{"num_key_value_heads": 6, "norm": "layernorm", "positions": "learned", "init_std_down": 0.0, "lr_head": 0.00939, "max_grad_norm": 1.0, "warmup_steps": 200, "schedule": "wsd", "decay_fraction": 0.684, "decay_shape": "sqrt", "final_lr_fraction": 0.1, "batch_tokens": 131072, "max_seq_len": 256, "max_steps": 3910}
Each number is 128 + 24 x the weight over the matrix's rms, rounded and kept within 0 to 255. Layers, rows and columns count from 0. Numbers have three digits each.

# layer 6 MLP down, 256x1024, rms 0.152, rows 109-255, columns 320-383
137168115135154138135140154129146157122117144190110166137130088128144105091112101131120093145099158147134113137112139159139131129102098130119132142097137158150166164120145113138109186158146154
151149118176137072120124141111142113106132159129127104106129175124155097140109139117089134153125143080152147116102123104130101156112124144166085101095127115121087115165086147155138157137100105
150114128129125141123103141129184137130135098115125127150085128098091113131156112095084125117111172140143140171145113190147129114125130128158133095149104139095106127138130167137137142107133104
151132130156101128173106149131110160126093137111176109125126142103061178145123136161126134140165152138112146099103191173131146159107131126125110141125150096148162106110152128152092145061126125
142108104168122130120193102120161122092161133130096088096116124122142149153162188124135106040102114166164139118113126132147087158078143164149120132172100131102129126144099147132126130135137097
154056139136115124141157094189102127102160151145167155204124145113186092126104176134096118136135163122111126187171112174165096074135100118100108113141129147146181091132099175176123120117137124
104082137131117151127116131149127144108129104156096132134112140119159110096113115136141127126113134130138102169134100137144108107117108136103148195105136139127176110119091132089122093115095189
119102089087107080169156133092165115126110107131094136135147111112113139107127088103152163129116115127120121123120116087100109145088174102119124133128126137159148072111098120064174098104137162
157108139107107146096130108124143151131099116130152134090134099161117127104124172090137110096089170099137101125145112113145130099131116123143083126148192054161140115110131130121160133131155078
138099156124093105122084150129088110152097154107098134143196109128156086127142190119114083093120137164113094104152099120149114094114107128123157157098130130132110107104174163161119139156129124
154078125100152168086114202082125116158126143137114144131143107155130150146137105153094101161147128141101066091099117134147107166137144123110163118149138133121109152116134106130129119121095176
118132093111164129113094154131079154121112129092156156114128127116102113166148109100149140172125135112158157143071133132174118184091178127167120110122091149078127156138093127120102136111118140
097158099119120127128147107119128136151116137137115113118162097155181127107154130126153127129080143101126093126133131096128172115107153147115140165121123145125106132164128155115113189112125171
147164137131119167123140141176113140086145097129111141112130139125154157116117125104111126126165102104159159163140116141155135110096132146149101113150165140141117143173074130097110138124172107
115152115120105176140143110090104139118147134121113159095128112161140157131132124141142120158117120138118106143117122120099138094138075145152130093134124169127154113160119092090136130140115145
152145138139112107095148147126121123102105111123156164145126136128134110165097120143146119159153141142118131129087146066161128151104158143087117117127090131132107138160143177147161171169144072
107164145119063148150133152117156124158125148121116091087166139164121135129135158102131087112129137106160141119172141151144121152135143158140099099129113141172112123173115143096153156124095130
128138151110147141148147134148099140132113153106125133074142131132126118151168088120177104156152155142111161156121180117122094114149114121124181153084125124123136090100160151143093114140129162
132129083148151121098112136163138100129104158113135144113162081089154149061121143124166207139161133142080107182128152145124086124092092153129173183081123154126135149111118139112142107132124119
180123142113118148167141172149131146133118100095137103146125118117109128102153174119087111143113133151149126122130181124126175111107137146144155113101143155122086115135123099109119096177131110
147137152091159139110147129137146172083159144115121169175118134123107142136084127125140122149140103127145115096148110129123122067157103078087193126131131137093111132110113115151154130143117120
144104147159169131134126137157141137127113108091112092167155113169114131149125114117108135138135110141107129110108144146128152118130121109122128096134122119142109079134146166099160102091109134
125111113134115132122128107101149179132089135120128140128125146115167138145133109131128135133119135142126053101115135143137125133118127169122123101130121121113142127111159140134141155156133153
138150111108118136139109092104143125120126123156109118146143128154120110110107146132140146097128139115170128098131135132129131100163149150093118127129100111149114100071100116101144088090120170
119156112161183189135177136151133111110107148154137122130138165139126124104077107113074134121127135112103121140102137146107112115154101150106127104099141133083127112144136130090112062137118110
112089123144117104130115085156122159145133125146136137113154110133121115117101152119135145115121134127123134124121170173151165100109149159149112144129099107195131175132148087133105113063147115
146132152134135125127112096115147085155081130182098146142139134108106161190142104147139097115096163183127052130182174146142114135090112121129109163132131137128066139131127137115146150146156119
127120148167148178130117117139120113141154119166108147131085115150106097134130132159127173162088171149144108159101159132121098102123128143110144145115147135112110158144131145150172129136126129
119147144073116104128140133108123134126148120118143116102107065141131107168076119158164114124129114108122120121175174092112128071115124081140146144149116146134149101131153138125116120107104079
137120130097108137081149121106120119134125144120123135120142105158171098134148122095139132139132116118122130122132070112161139104057144133114123124141118125115071157157154128094171142132128129
122118120114122149150163173171137163091112123126100153124143121123110105131124132088156099108158131120113144123127120091163148102114155128118149099090167117167092141126103106150105142155135129
091178118147133112139143088120154187128135082132142145118143167120166152127119124161173139109158143163107123118135103131133134116139139102113159122172147140140133126120122124077097093189128131
097129152094157132080102146162128160141158103152159114123116098107121119120154095152132120166102132121128109102142119141131099110124127124137142146125125123146155175175148173116142110098104143
138164119102120117142143173128140134119111156153160103133129129098140165134156137159148130113172147095159157166122136102148118108109117097145166183132102136122152138085121091154123141147148180
122109135147107161146126097094127156132158113155108112126134153107127148133116151107106115121123153123125143125125102080140151142101146152113145192144133157123134117104155154147078151137101135
162129109170121138165062154108135115167133091131145100145126120145122127155136125109119138149156081114161095107114152129133135105092133131114151126104114151114129146122158131110134121116121132
094115148138083116127127122107100117139121100167151145126147126179129109105110127145160096122094083105151139157107130076122131077110147095115107142142136095111132127174084128116054121141157108
126108131158139151120154139171103108151106210155133108111098108138125137129150148124099108094141112158108076129137129129110089144127085125126135115092086174148139160107107109116142127150107145
151125173131073153120115156135124165119130106108151139085143186083136138130116152140131142153176154134145150133152129101148146093136136100109102183122093179149113150121106104139127094107110125
114090126126125104112096113124139097116092134176123148091159093146130174137121141132121152128138158084103126142127191143079123148122144119108119130128098144122098144144157151141131153184097178
103098138113120100088116124134134137138162124078141161111090113129144149172143101145139146125127125114123136144129142141146116144148102095096157143141117122102146077124143140130144149129109121
106142094141104132113157163148135092112146144110161108130147121106134132139158168117135122149121165139122108134113122136078110183109143113142140113140125090110140151150115126156167093097152074
136110121120142120106150134161107124135122185123118122107133124105125143158148140096146099112102105137143129101137147124070120074101151111147136094121144099096152166117112102134133115161127137
136138116083095157130154119103143175170091103164099130121142143129172161173139109146146107125139117144129103139118087122110140133095151137131135150078110099119141137130150139130181103169115114
167136142139119144134131164131167079105108125116183125147114133144149143137114126111095059130154113146143143123093117151127141168127142061115149129101125130112100113109127175088144081172165093
138142116137093087098156117083122123165177102121126160117113108125155172140144158146128133163156114128125140139149135140136147120088113147139096142124147118126195103093178099147170128140096134
069145091085135115140099126128116146136139137145124138097147169141122139156173068163155062142125105117141116121098131109149137166153084139095138121089093112127128130071111135145107112132125121
104105143149082109115128113120085119101136178125114131107144105141152119146151153142124129095134114122151135129078129161079142155063103149120094112098133125141119120097156104106107102137125133
095149106134108202120141098165156148159136135123126118147137111132129150098158096119127139116131156080144123134136134126144127104097134153157100110082101110169102152150107133096167140142092152
128137120126133111118100130131122106159128128095106150137153119088162103089131132136128104145129152158164111156121076087081144127112172123149158156133138103135112095107147155111130144157136146
095084121119150125140153111156143096118128114152137137134129140138146110122135123131118118110131105120144098155096085117132109128138114116099098117133161143131091123142145110117167145096145119
149141119173089149117125141124122136165163125162122131108124132105135135108128093159110082127127164059131134135149138135109104168116167149129165133147104110150098105091177126114105112124106139
099153118123178119158132185095141117147111117142122100160144168138120114101139124146119110108122159106143186119078133115070156102118097128160101112063129155112086135117111101106103115112145126
154116138118110143164121153119119128147108091149141133132147107093097141145121152164152203142115109116112154124143143118102150123139136095136140144116136107142148143125177133139123151175116128
114092107141126183093163167097143118181160134176125117108075128172129104090125126124117126091110152058137147105121124108148110167182125137107130112092170131140117203142123119132134141153138103
141114127054127125141086149116143165158126112100098108129177094134119129119161093081114171128100124115085148177123141112106131087105133149130099144182099143122120159151115137094168103112088128
160138120114093137157124108100147119145173135092135155167111151138152132124092152161111125120101087090135152140132122121125129105141126092112081102185133149112126151129089146084071118135105103
105088127103098115105121108142169130168108121165178111140131120155126068143116132204103115122120115154118104130134149095146135122105162119136122123187124093100101110130143142147148105129095161
117134165139155113138142143122163094163087103142140128102106145108122124150102100148145053175102151102104141131124143091153137089113123164124114139180121095128151122110120139123086125135094147
137113131117116121141133146133124137134189151167109132145162105110125131074100137136142144144104123113166142132111111107119119141158154111124136160167119157141098097128153151145168116111131146
181104147119129143106100120111152142151145165125162126173149114122142117146109117120083158137113123131119131141128116138098124124153147144061135112138143120104116126115188176164130085153151113
132180088100121126105164120099160125137130127102138100141127084176140144115121108136133183112103135144117104119117097123131110102116152122130159120126105091111107162113132140115062084142160122
165121100140118123150121113120123105087126135109106125123166125129125153162154111139132088110143138123118096128135137165119106100101108140138139122117130136134127111149125116141149100130116117
132119127126142107137114155150120098084146158103145122099129107071140118121150140136105096138113105141092077115117094125117100131126174142127146107128147100107171171128129131120115120133083106
147138122121112152133109092149112123106151141101147106083135136167119176130102108134149118069154110110145167136097116120151136124144118187119153149127139127099118132087102102121182103100160135
136128149127154150130149141135142109157136111179154103181157142120122131133119147138189159091146104110072146180125148176147119124160150127149101139124162125091154115108129125156094108129161142
159124148165133158148121124144108107112122135176097094100120112151174102154088137159152125130119144164158130114125130089117162125113111142139104171149150090230089175137146119112090094130120156
147169110123125127111107131092095139078167160127128120161156112105116128137125123100119113130146137135118132081123158130081110093135113126129095130131110171149144187142187087152117150159137140
115149139116120124149173176097111079141151106131171160150174164179102078132121151121143125104082057102105126085158134116157120117105129131170153161054139116184156149116089122183101147100163119
131166167126157115112103075105136117124155150099102109129116125130079130156179116113124111129092144114138119142153130127150115083113118139134136119149108114140135142152122123162116141146114124
130096105167076145100081096163120142108132100102102125086107119124082102142098132129108114129190097110134106082145145137092134136162117109130115126126147104139096136113082079110112131105156147
134129154115123140120166118106148152134147135156129162129097158163157136108113125117134094144137072148146156147152115157134152141140167124124070144147131125146081127142128135123137140145127157
173114098098094115122125096126161140151103090116149145131148121146096112126113123117146150142141121131136182142143101111133114133114131115120117085136126132052175117128121119097131151119152115
110115119131089094109100126130173110126115110137102102124113117113147119095133163103167155132159147160157151161097146089099126191114136098121110093138175146105125119079164141150147152159155145
143105129138156089130115151141143121134168159113147126167139092076133129111122144165149133157120117088122138141103089152123145151104140127155135139156150111123089114107121127133141125120133166
108066135127169170122136120099088148152145147072137112141122149091121137139147138115125097147106159146092142148132088130139120099093121092144137124130107133134111139194139165142178134170109119
052161137128105095112112135102079138123111091079083151107123146104136116125124138112139125143140138169162123102134148122119155117123144163141076134131083110130115126123117143154118108139193128
143126107082129135138148136092095132131129159120126097124096097145145127150098144117115154159160072114121154124097076108159148155121141139165117154083104126139186151134161119119157119126133119
157142169163161115109119125135127090113132140137120143138113120127131142146130120093144097150099110118129115159122122127122162159150103183115121122112109095147115151095168163178114125120117123
164112119132145098124155102127114151121123145148115139145126095126156101059107097119095163123159111154092143118127127184148111147110124127147184132134094128104137102126117138166161125137108129
077141132129122153119143169181121143140143160135136141122098138139140121137105132110150138149089139120112159180149094139136095126140117094122140145148129096132130119144130128120112141117126114
122127130101068125142152137153111154161154091101153111123153114115145133099141132121160115085124108115163133125157175089133133148147119141154119130144127132114174137153116138130155136134152163
137150131100138132089102096082132136112084157121127137093128131151137114127124099123135107121114157138131123143143145101129137168156152120083143130084150095102122112122110139150122130135140139
096134108125117126096149087174112131088134152108127136126144133091095078086114155110113126183149173169116082113151093130169170133105135110164146139109121154109087150142104126149100139134136088
103144160104090141109127149132132104135116145072127097100119132137080126172138144133126108145103137156142143116102158180143123173142132141186131116101152128106092143131163141119133109125171167
147143102117180077112133123085130144124121096146161103150126148117152080169109092125133099150110118189108120101151134138129123149100123137102143098142137077114097130128083138129132091151132087
098130130114151108144147104102129137068095096140124119105148113117131135134102115148124114102161150116108092108151089081176141144118068092148145107102151107129100095110119135118097172122116157
170125105105122169115105160124108140149120109138114095089139144127119147137108141141149094150089146139119098157141075146133117090111183132154101139072115137156130154117128123124139142159097107
137156128114124116135100165076094122134113148091129089161105127131113114117161139124155111085114143134117142115116112145128194150113116199150123085104078132121135148107163155121144125154128162
143162090130161143103123151123143136137137174150121132129136155154131152095122131148182119118125087159137125086112125140088118164111097169142107097110087163122171175117157117131103107156088146
148181161163140105142138143154093138153116099130120096152104161125130164163122132119144140140127162140114109121098169085125131148125137090138115127185090129105135150114085159167147164171147132
122126096121129174151134128117108123087113127126167122159093158125158142139128104125133132138140098119120139159111105107152114163119154119149136163132152152149112145172150150148104109143119148
150148096122136152155079143131147118110137159112123146075171103129126199155170101141128119122122089153095159131116093146123144171139114117168145119126121127112090120157120143158146141143136089
091150149134112119162143179099137114166141110132106130141142165150152129097141170105155099141116148107107121131133143150114148107137144144197147114127123176126135137103102134147151117106169130
100126107142155097137124109137165127081129111155102115139138133138127121118117145151103135129116178164116108093142156078142113125126126132114144147107096132119122126151127112084130134144109152
142091115143142171151144111132117144097154128135125107126173133151109121096135099132119124126117130122124099171165116118133136162100147143123134147126089154136144155137092120114159173131120087
150102084166131126102119132155098148118138166087136110116132113134159137117121130105137121147182162133124192118111119166148106103170120080109122131153122122122147125130097137165142114172125189
096143074114099147125116102140073143164140146134113150104100149105112126134050177133162114120107086064142107077113127115147109128103114105097115125186138152096102095102131151136135136148143146
105102120113041121091169092120100171132097119118142136157108127111104147148113128179134126146134083130095126128137106125116126099098097127172139168092120112151111131108134093123117151080123184
120146111112103111138135093156126146120127141126111106112171146103158128124135133131120144120112130171116114132081141130200124195137132162130122089135108070123141121112133143137114109107152148
122116148147124185142136097113134183126134135150145107154126140072100102118133166134122103131113141078141136126103103127101141150116123118132148143160131136121139144114099112110110141106135126
147158075116172123158103079084122141132112160128123125153115130126134086118087131143156107112157151105124137118107120122139137163149153138102156108107115099139123145094158157140090126117158115
122137170098133100160155163144153128133123132157121094134119153117123138135111149133123095149134142124131154116142109143118165086141117119137144147151131142112162149088145127160118103141100169
141122080166122134152127100122109138143141138126096108098140152151112158172130114132110093087126115091149076138124153092133106168130139117119117097083115127130125117101146126114172117116150105
141114156142122128129110176102093144129154136110119101114135122118090126145126102137169150166128070150136114137139145159169121082141096118123122157106156094143130131130119142134137146132127117
175105086097134125133097094132124143162144115120135145100082146138096133167160094117133137123102120146138131093143143144143114128119147144078116107130144109139123170075072187127109123170152154
081116174122118083179100116128124109143122131138138140144138116130109124150122093117150110120107123142118171160104123099087110119106111078139095115111154094156131154154107102128116088104136140
096146124114128148128155104102121121159135120104114119089106129136141153140132120135178106104133151089137105148117149133177111123132078132118120152107123139122130142133078142146161114131126115
111112136182137105137092129170139130154112140109156121136098114085152142149123189156133105131137125085136106122139118147104140093123131134135087142138144165123122166127139103131113143136156117
155181163122119144109136123104148165110135201152087105111136157128128117114155119083137113102180109137145166154191135159165133077111130148121113132181160083138120114114107123135117137155051139
125170171157110148078144160114123136131098173161125148082139165106091142133095180080168116120137090135103077127126101159117115129138111096154142172138123106127150116150088077167161178132160128
140182149124189101147100126154137113121183162093101133103109104158161148148128103113168157120157163083131122121150129090075160108121135143102150163150117111142127120128144138125127109126159138
163143100107132125197136155162114147104136090128106083123122151163142105115167133106113143130112081162133119135115127089120107157133139074127155119163140138103116106155126143127126069105144119
116171146131146127152121101098105174141140153153078105186136097099134116168066108129130122135183121150143150127167119156133159131145137156142116149085167128167092118096183094078153124165080143
143137137119150126124097112153152140080143113071146114099142100095147138108126086156093143134114138124134173121155091111136143138151132147112145079115102147112096155094191125140141096102174109
184166141173144121122119153122131123163120123094121174165132134126113103146105143106121136196128148160111126095110125140142141130092156100132163121141127143091109098093129128085135122143137050
128146115134162133112127114114130145124157148139145132105129131119141139159145143137112109118119121132140126115097121127136137169120105124178127135109095078102126127116110134155139088162114162
159143151097110153054148117152127096099177132094154149118185168131110140193115100139153109100136185107098127176127079135089104102075100079104147153089147126137113082136134130164137129124099172
126139139109153103094127117159153104169134117162114124128114130158154124179140137162109140129098111126102146153136163177115124127138151104119155123074079077113165121110168096149114107113123145
131119114148146164134092138112167081140155132137165134150097142128098160148150147061170133112109139145123127090139133100087124118124131127099130150108108135145114142139156154146154148162087058
137126094161135110121140127152133169155148104104134169116117149106132124110124133130153106140153166083124156128136116127143153082100112123130156164110158118113123140118143107100127174211127145
113144121132096154121135111141129186119130150111112169118134145118123144061142139115117169126116172165147109099147161168110150102131164111127101104096141118144162141150115108124164106096158139
102115107119101131128107103112106107187115148111124122134121115102136143116121089145101167156115099129124203129158117135092123112124174136101145111137189118163125077071121127070147128093169127
119148149108106132129117090117128113090115172154129107114095126140130122118146106157097145117127094109102125198092117149119108130132156153169121088160125123124098069180118107140125156093092142
125141108122134124182155114131095115128141116142122146122116126115128093106134145120113135108105141158129175174085134125142101080104123133129088125170114066138146138132185135113104076134103132
171121150104160141112132156125140142147084143103132189133142119118119084147116146155125131190143119126120145091098112123170109196124172147151121108167175144129133123144133137152101141077123138
105139169124097147088109124131088171106143082116125120139134113130115133114153106130133093141131131089156104112150164122136121152146144137111131097117134137100139154115110174103168057116111153
111117124131082127151083069133136166126118116156114095095096139140130100179166112118102144147122106136137105097133155162116165146117103144095127181147106115112137135143158113176127145141124156
156152096122128112130146103125118155150150127162166111187118109120103154100103161171162117104110098143146144149125151098124115102147100185143095096145094093116121107163093153140169111150100126
136152091111110127171134128142087113126136133146107158131142117117143160126168143101129156123127111147140162138135126099093132138109160133122095175058138124104158119118141130121074095143134123
138130140142121093132162101142150108132109123134146073169108113123097120085104142147139129122153086115153117154117156121135163176161130142111140122118168127120144121122130142120161133152105132
117125148128127140153128131131149125109134131166109104089132102130117147126117102152108118177123098159153054177105126134117136125114117133161118156061095133129113128096111112153097097139124088
088139130139161095129123105111122119111127148154104116129095108164120130136137119117124133134112142161119118171111160107126063149120154107104118151124135130148170168086128116142135136142145130
118117073134133167162156123098099139123091089158128192117109115138105107119153123124134119158100084146134087108127117155109134137145119091139165086149125172126138140129099100148131144151117090
165154172118108139148131171141137135100160113092090066139108138122145131086120126103158118151121118131148090160127162108122126171130104134145118129094157125139121072142090088146122118160106140
120129135157134142121163105126165117072143109121076109151180116126120104112091148085107152105141105124121128125156092094153157132150148175073136107145127123061105081182153107085139112102128141
114108140103152123118089155105128092146148161132129124139113174108131126143136097131122194137158126138171125139162137094135147140172116130149136119128116169067157154127119152150143110115106067
155137104120137110114176114150121132142125104168097121109134149128103064118123133131145126099129167114151142102148179186181152165123120136101148126134058143123137107156106157156071164125102125
107140164139111164112114128104071095081128132175138133087151125107161123158154162134121141116121148123085136139119111151143100092144082085149132094100130160135105135167103182134145151111134101
146134093087132121126075133162144109151149113134153131161159161128122092167123119111139148154104163124084092125159126119162157127154129105134127120105097082095095123097102100117146107128142116
117107122140148132122144124130148142129126113072202154135113130133126119124143135159117106140110159172096132134077156152156129105137132128112113126100124137089150147159114134089117121136118118
135128117140086131131110117159117123127181142137169102164123121169147158113102114133150137141093104138085140145100112103102116175119132117134119131077121147141152135111132096143142121134152076
128140105135115180134174121133125128181167158135144126105131101144097137143181149139135142105155134103167145130151122103192147155135086109118082154108132160104116166153175177130119133109126086
131128132119104125182139138139160126061162147139114122114153106110113108132126146118135151088123135098142140168118127082130112154115158145116143130106136114184150126128075155173122090139125116
115105116097107140097112125125116148124155125184097066123131127105135128158119096116101109158158166165138110149120112137102094118158116146099133132092117140110104119111162108151148172124106124
111156109126152129105061117110112110116156101144122108156169105121116154151139111106176135152139126146133078137110169125119155167160110156113102111173154169138138128156159103147128177115115144
133156161137132139125084163128130082133141145132099144135169122134128162125113099093123097121099126148092095158118140152127151167157124111109103118094170144108111161144126115114082115138122192